Weights of a small GPT-style language model, trained from scratch on English Wikipedia.
Architecture: LayerNorm before each block, learned positions, no biases in attention or MLP, tied embeddings.
Each number is 500 + 50 x the weight over its row's rms, rounded and kept within 0 to 999. Layers, rows and columns count from 0. Numbers have three digits each. The size before them is the row's rms in percent of the matrix's.

# down: layer 6 MLP down (transposed), 896x224, rms 0.035, rows 25-108, columns 192-223
# up: layer 6 MLP up, 896x224, rms 0.0383, rows 26-109, columns 192-223
down25 109:468514604471426550542514497549531490505435450538550439547604494506403425534419515410526523453505
up26 098:540472515485475464483475588479564378533460545555467519529488511513525453540568561430499517489481
down26 102:446580570429444567437509457539415489582447455449440447496418509497577474540543454607439430461520
up27 104:576511520558590551536382533495555546519467421414470490574503537560498472450476409419409517520454
down27 100:473461472465581534544445488583425563463421500436542536464468548514513492478446479402514617447475
up28 097:538516550471520513482396426451510477433491515587498513620458472502550545528574376565523436484474
down28 100:536450448492541471613509461486547563590501501415577517519511369504493438392420505529451522498587
up29 101:558526431552525558430493510472480611436442533460523536532509538577552444473518517490509543587506
down29 109:431464496598424541661459471503448519577580540531528507421515528398500449529540591519437508438561
up30 100:523501502469514511498531546518564505429351465438487421483541448590462564439530502372504533574486
down30 094:532563545492471497665439491404453436494497543473470618478467501516484483508470458501572526451445
up31 067:498496465525465568488593529531373459461447462432449520595450468539550563362561501554515462382510
down31 069:566463540482491576529484416473612503542501535540575502401452463496520442493477415500422511557551
up32 115:517486434520543529563465513574454478444539449502448527562538614482467445488512450490483451563453
down32 113:509576535474503497508479363445593372577490514592559536528574494446499515589405517501451516441454
up33 106:506539461501581472454482482471517460501437626453475581473559471551481479491556498545524616466507
down33 115:456583529515460512569529453504497525600535388403478532460507566470518516578456524533519437584420
up34 113:482569523451519539574481511465456548628547487570504482479549480553505548579472424424528474386497
down34 109:636540546449497429513464519468517544407506549525484465504506518505606519557469580464496564516495
up35 107:401440466514500481569526514538546474541558542385572582447527586562438542497482417468464485420406
down35 104:518397444487483501421468595527491521500494432553482471569543447472389506537447555524460517485520
up36 075:501457529511588508460474544503585510499427424545474447480416676533489506423421521475492409483549
down36 075:498563499514445389527435534506549513491477480503475529515480461496561472516469525517448523502507
up37 070:526446571520440577435474456486408539540550446448529435625500584544485573477492418459519515445505
down37 069:513396566531461444488549578419522439556543490549501596392464537546614430529521523413526487552522
up38 090:582470615407467643529464455453445564580532520443488490490582496490540518436540444565501529404459
down38 098:564521466475525518440590410594583508439553443492451472493448629525458541497419463471486508498432
up39 109:444492478624518538445489463475496506487490541450476511534626490443555529497547442484450485507586
down39 110:471520493359472481485478571509563471489479487486441420580450539465450535470489464511473512498466
up40 101:430422519414588493542503539469373508494422527478489524492522483584486492498483449532460374469473
down40 097:499571484543515439480431458540572494484506436533474547453474565483485493538498556494573635562505
up41 088:484417434516525477461432551475572523504507461527428470497526523510368517562528386482519498661433
down41 089:427552514378464508513540428508428524559480476451506610547467481478506446554445453509551491458485
up42 107:490618492467567488524421487529525569514575526433501463484539498585421452478542500444438479561499
down42 120:577503482462513514493456440483474483466452419506501521472520579445496522478633479545578489504479
up43 098:464458448563442504527516388546561501522486452537522506613407515452431531559467459563541514449539
down43 099:440472430442490432529482545422588555492473518549542450394527460443584522501450463532511510474528
up44 109:445581486451523536454460472468502547502616491597469480590541454462487513504491442386524507498544
down44 115:484449495631481526472525486466369447509453506521473391520455483514619519517557446490472380459527
up45 097:543402501457455510440567555486529506540481473515515488531426533510467472483417449526478478452519
down45 094:545525529442493433603532556587487562511564466509467545514490499534490562431490525393460540487497
up46 098:511521577512485483449466466417545457477506487561456540569507550516561487438538497548531507522397
down46 094:472608410476476468495560508639544531424578495588502505481490513485473539515492574483528516497507
up47 092:552515498552438567464533491403503484575540460461591469495490382558544453464497472505499526479547
down47 093:505415543555526539498556407471490460571556465539519504486444623497519510498417453577494432414525
up48 123:413529445531531539490527457456483484452572418552432438556541611502503485435510460579451493535538
down48 141:472484475633543457518454486498533349481574444426462459547549535486539430516543525462492488594532
up49 082:583395567516465549484564518525526512613551611524564548489554511477452544458467364529541463553471
down49 078:451464537535584477487507517563519441439598499562440464507448433448445458492541521619552466398434
up50 090:496494485510603510463482553480525504483451557444426512519515453535496480451508451496461474451458
down50 087:463485602444409561426427426530468513471500489557582504459450518528477480491520585440476477561449
up51 111:452536464437555535489483506490406600549476529446489555499469467481517450448530511455501498560502
down51 108:551583473502464475527452543559407520504450547403472508506629527478550543487506474467466517499490
up52 095:398477457536471523477563535414468465471484449453468524447621361573461405458513451487498499459525
down52 087:537459454504572564451487498568493383474495501424509460503477491448452555488485471590447478501624
up53 122:428410438543458485450509493498517488534502427484536513545374550500491489477532436437512423520448
down53 125:536508468459443460558486454474427463513529476613459474546519546485479532494594496455425536473413
up54 104:546504467484453531446527562572482468573504602361424424490488567565447607445430440447523530528418
down54 106:523503495488538466561496592490537464436556562414480473495485600508547506495497595528503523464540
up55 088:593458437502512453506412526585484575452421510414428577525500470432511573586464500487465504543506
down55 088:479551481494565566433589546484493468508481599374561405524403520500577532537457578523470545487498
up56 088:613470436506503498530543477574423421482559451513446559522514467536449428512482597556529525488498
down56 087:488502435544508555506547475436451584514495422549507411558488427499586568486521463446529497566448
up57 099:466577451552463540470400450479462517536603474558476524503514534441443457497525485575540386450411
down57 096:432585445478558502475445550499517480479412492377418542513561518546526427451527449476504491526482
up58 071:552451487519539515452485546480555388463499500521421501577418459487594489565533498528594504500519
down58 065:515469527454467506485525494470424473527428500487579473480586439461482456543480586572484444506530
up59 091:450538443425571518370516563488412483561477516476420506420463552544573500578533574374475474547531
down59 088:579443528506474485490440466472471529568526525468495491592524456437503503425491556532519600484562
up60 051:466477504446452565560487460525586580511460565572447442451560553521546421546577465409512512543528
down60 048:497461480522531417541512531500357429444483538438487528450511555543566651453474510545489501507500
up61 138:502473522466609577450604479534459430524540541514456436479418508536472426527499455541486550576478
down61 135:566509486463544521444514549524495544525448472544492468401543517605520459514437470592533486521539
up62 113:525531473385605463581481538477402557517503560493541502523484521526544558432517545475441537538564
down62 110:473520550493416402511501582515517437534570453535487434567491429503464580491451457526567499515383
up63 105:346524551519564517488497524495486466570543443488507549447503443524591477568530457486564513476454
down63 099:481571495559569474477559476588561385495479521458571442479547527529472569469496499501517504502521
up64 088:539449490495481518499461525553538537441568493566411590488474427539490542551581544554477545500459
down64 088:492545540527515485456436478449434516545512550554537457502544421495566468527541486484389423456576
up65 105:546465547500545516421549420513571426464529559457503517481511497472527544517427413489410547493446
down65 100:514485483471498530532414519505534486582518504555512566539467509525545468528462503608527497406568
up66 109:530498495451545532529436524414480457550574487535434528517475478411499409498521510485473564489386
down66 105:477491488486468517477417465500570463537477505449546431570521531552487540473560422550406428467654
up67 125:570491447571447505458547522535453541535606363398449585535507601469547489451451462511510548465536
down67 124:485531436529583565573465471517518457451461497396470478491521525531541607480485464524432462461549
up68 091:522519519411525481459483503595462527550570520533508489568507544456510485425489523594511555522477
down68 089:521528493481403453446591480514538408576470515470453537452520545473536503497567428543447430462515
up69 117:488482462574477532447423464487452505485483533495593564589467472533408511523493520443427567577435
down69 121:453455495577576416511474389561531457484411566474466474436534451500489525510487463507461467483560
up70 102:559466587493574518412510537491539506594442414448503594464493617459553590489512496499338503564498
down70 105:492460508449552571467516409516545512543437488532519416550603558574435529439435532524607546530585
up71 084:401499477589456529518486472483442543518452444598516514547511492563427385510518422512392443578502
down71 083:528498451506579504533464503457487510443463498441514403355461522539501475586482574402443557450521
up72 076:506510487444465457509494485452422442592458469486544525485597440498400477492518588492492479440465
down72 072:505478462461546491610575580464575511456476547496437572450424499523533577528414452453500513515581
up73 082:478457444537432533515436508642477535573531505531526431503514460547380570472483450566485487412503
down73 075:485492511445550419545506592489564396558456458480498558361464424533457384489481522388615477551552
up74 105:520447513585477523461563506401520457479412428527613635545503454523426442530599465584515528424494
down74 108:517446430463507573587514532420408459562457496483550452498551444585539554474548530475495577452450
up75 098:470616420461545453508519534518427531555516428437424484507474531498485516474456466542373529461552
down75 109:468387508504530515557529488433524544560524433447550465527475418509532526443516557351516543418460
up76 084:486434519532505520447485486457486579539577557532488523469529478529521644491544516422537511458534
down76 080:562454513467442428533494442422521509457424502565443537489520419427483421455514512513474462505558
up77 102:516464452529608629455492423498472438597448548574476585516482459469558459523535440539437486504434
down77 094:568453467518485412542467566487449541416554442484502489477396594502549592543514538467460362508577
up78 096:490544455572526481479456475450545486465558530581518477496491442554487550481541480456528532506485
down78 098:499475511453458500525516571584436488509482474498527475467523456419575469452527404515504571636458
up79 086:548438471467461433506566537455485491513515527467488485456478415559493501509623506472386451485365
down79 083:549378421493527516500473557521472555533483462502471522512472572483553462466490501485504460443533
up80 083:421537508459479573521447441563454558423557439503503561544453506478359458431510417591444536498473
down80 081:550474472482574520508598516547561487462439559598467492455425530521530579570518603437581448469394
up81 122:553538518490522593506476427470457586455516530474596476490492506529582544561604574564429523566503
down81 113:443433439502524437507440532553483382390477563463481525474586507434470467520464482563476584525373
up82 121:527513545553489539465593401494508599569474470554443499530465563530456607497522494432477546501492
down82 131:513547501514395518496484569569462500489525480439468566532536478494391467411477587553514516568516
up83 089:544547532415516551497490435433571526396458432577430520553551549441515488507553473478509541557398
down83 088:578498480564581554538548452428464468511482464513568508497499396480485591443485436517411523476537
up84 097:458452544483536490501526456550428516541379524528503496523466469520472441564488536479492437467445
down84 102:528512530428425453505458528466511460414441480483439469466490612384541470543520466461514506453554
up85 131:469484480495497591516598454456540447536523544522517463470518465427493537548539362436449563506393
down85 129:539487492527388497470519508481512539461447442500452504525413522389515519445584437496499506483528
up86 108:557435493443405473453579466566498475372563510508489497490511476551501527480505477528502546502494
down86 111:494526468476566428429497555486458470542542578544500529552547476474476495469542476483523465527495
up87 087:496524508523516554542465497555370533518568490491487539502550484462502496557442467492520558484500
down87 084:592569427409536516522523471515481425450428592569535547661552570472490519498492433522484456598453
up88 073:511578495484581602455533536533493489521503482455470521462466522497478566437570526466489457401568
down88 067:617503452474354474507469600472583539481483530535496547466481515491430565541407502494479501484394
up89 067:502457462545463508530555405457600530471542507511495418570506569602491464474506522452523524580457
down89 066:509523485513448361557613503456501464487438467591545537490437464502584451475562571480488447527613
up90 076:520479430373490467549500531472563494474560539465478546539550515416505523504576453514383490511501
down90 068:466494521475580503597464445407520466522526511514496441534513558559467398484437503406659567437521
up91 104:439445519481578476544481405493564442459566440564512499491480513482486551434627522563457534503437
down91 102:473454522499465588612499539516406456493419532484520488496484534527571530516506437508558581507425
up92 087:533496507374553524495496591484510510457508537581484617531520487597419529542487493440509443451537
down92 093:399489523507558529526516479456463517515547449539468533480564552553473510518511490496411528511526
up93 114:458464575402505524458544487475424525544544505479444576605459442586547491439530505449512515477531
down93 115:586461489545559566450484534452540535466535518435627475543532458515525434461518480458490525606490
up94 099:476561581493535541475561538511432521501475529539449556465461566528518432425515501526566599541449
down94 099:432465544515493564558392555469531477477505563515461442547482530597488480451535525510507456511563
up95 085:524524535590527550500482490477449491538544546508434409518467510560388492481578416531614418457514
down95 091:484407492506531430552448487500525565453447525459572488426446400523515520513480489544438566584417
up96 101:536453499544461517557514544568532551521546513590453512505383402421544614502531464503505514501481
down96 101:436578489492526476500501545525428442458471524431568497602551561475497491527524408454418459521475
up97 105:402505527551531601507520508530478422532438409457538552420522516411458469553599429489494509521522
down97 110:401525519443432528558415477503458443416548482535557496494475527553529551570516501566527480583374
up98 087:482541490500466543518558515470565566466562520552487568517430483470449431468433435533412518505458
down98 085:499521469508533419427504485540475539559506661568594454527409512526499562514492523485550451437544
up99 075:528575415525493509508521430478462471421598558553526507536521480533441405543550469500503507552418
down99 071:508467569566507396423485501401473416494526480433468397488540479503526538489451540442525502505520
up100 071:531489546620466532485467501542398491438602538535577406440476518431448618442434512484518563496522
down100 062:420448465518585425504504442519552484519450499549516523517509455437486480494562480511498494520456
up101 086:493408591560522603578476441502505553529500418505508592483579466460563509505462514493507479429433
down101 088:557502420451474482580504438470550505548479524520609429547597519565350472501554532510515563548464
up102 110:485559528534449452553572449431432479492462513478471485586502505516463561479529523456424598474535
down102 107:440499572524540540500477508526551485476556507432444549544600530501551495505506508622491449513501
up103 123:591509487496522513460521517479481507466512513543436429506520442397543558357413527442492486502565
down103 124:507449526492514548447520551564485483605532523492457528522495496544499521485537597566392456497450
up104 074:469541502541573496481486469432617465527439559468509522451549528504488549461500492560441477531557
down104 071:493413521566509415510572460436522508520502522380490496523503534455507518395444449496548447383543
up105 079:562468516485518573532453468506543571551445474515529609549511479519382512459510486407415406548555
down105 072:540516570584486464540538467495488485490519415456473423505436504526542486591514514525583553517530
up106 114:496492420473459539527503519540468456541509492478469549511634512489466533470590477509434445425547
down106 112:487554507479532497516478465514475580467458462495538542422529565512467454605469505454593572504448
up107 070:530569446422537561422471585462387448537507555482511570440540421614530518504566523554484392495517
down107 070:501643433490514563553478475527555590575528514549601453461444529404500398562501502473513532556439
up108 112:422526452560558597452518555459676491607464510487560501441395509527486506553513443537531518406509
down108 101:500557580481486444510443561435532594375494586483397555504474525535521502510542554462499503526413
up109 112:553493468561481491521435546478476505425582468443571526440504521395531475435488430459428434492475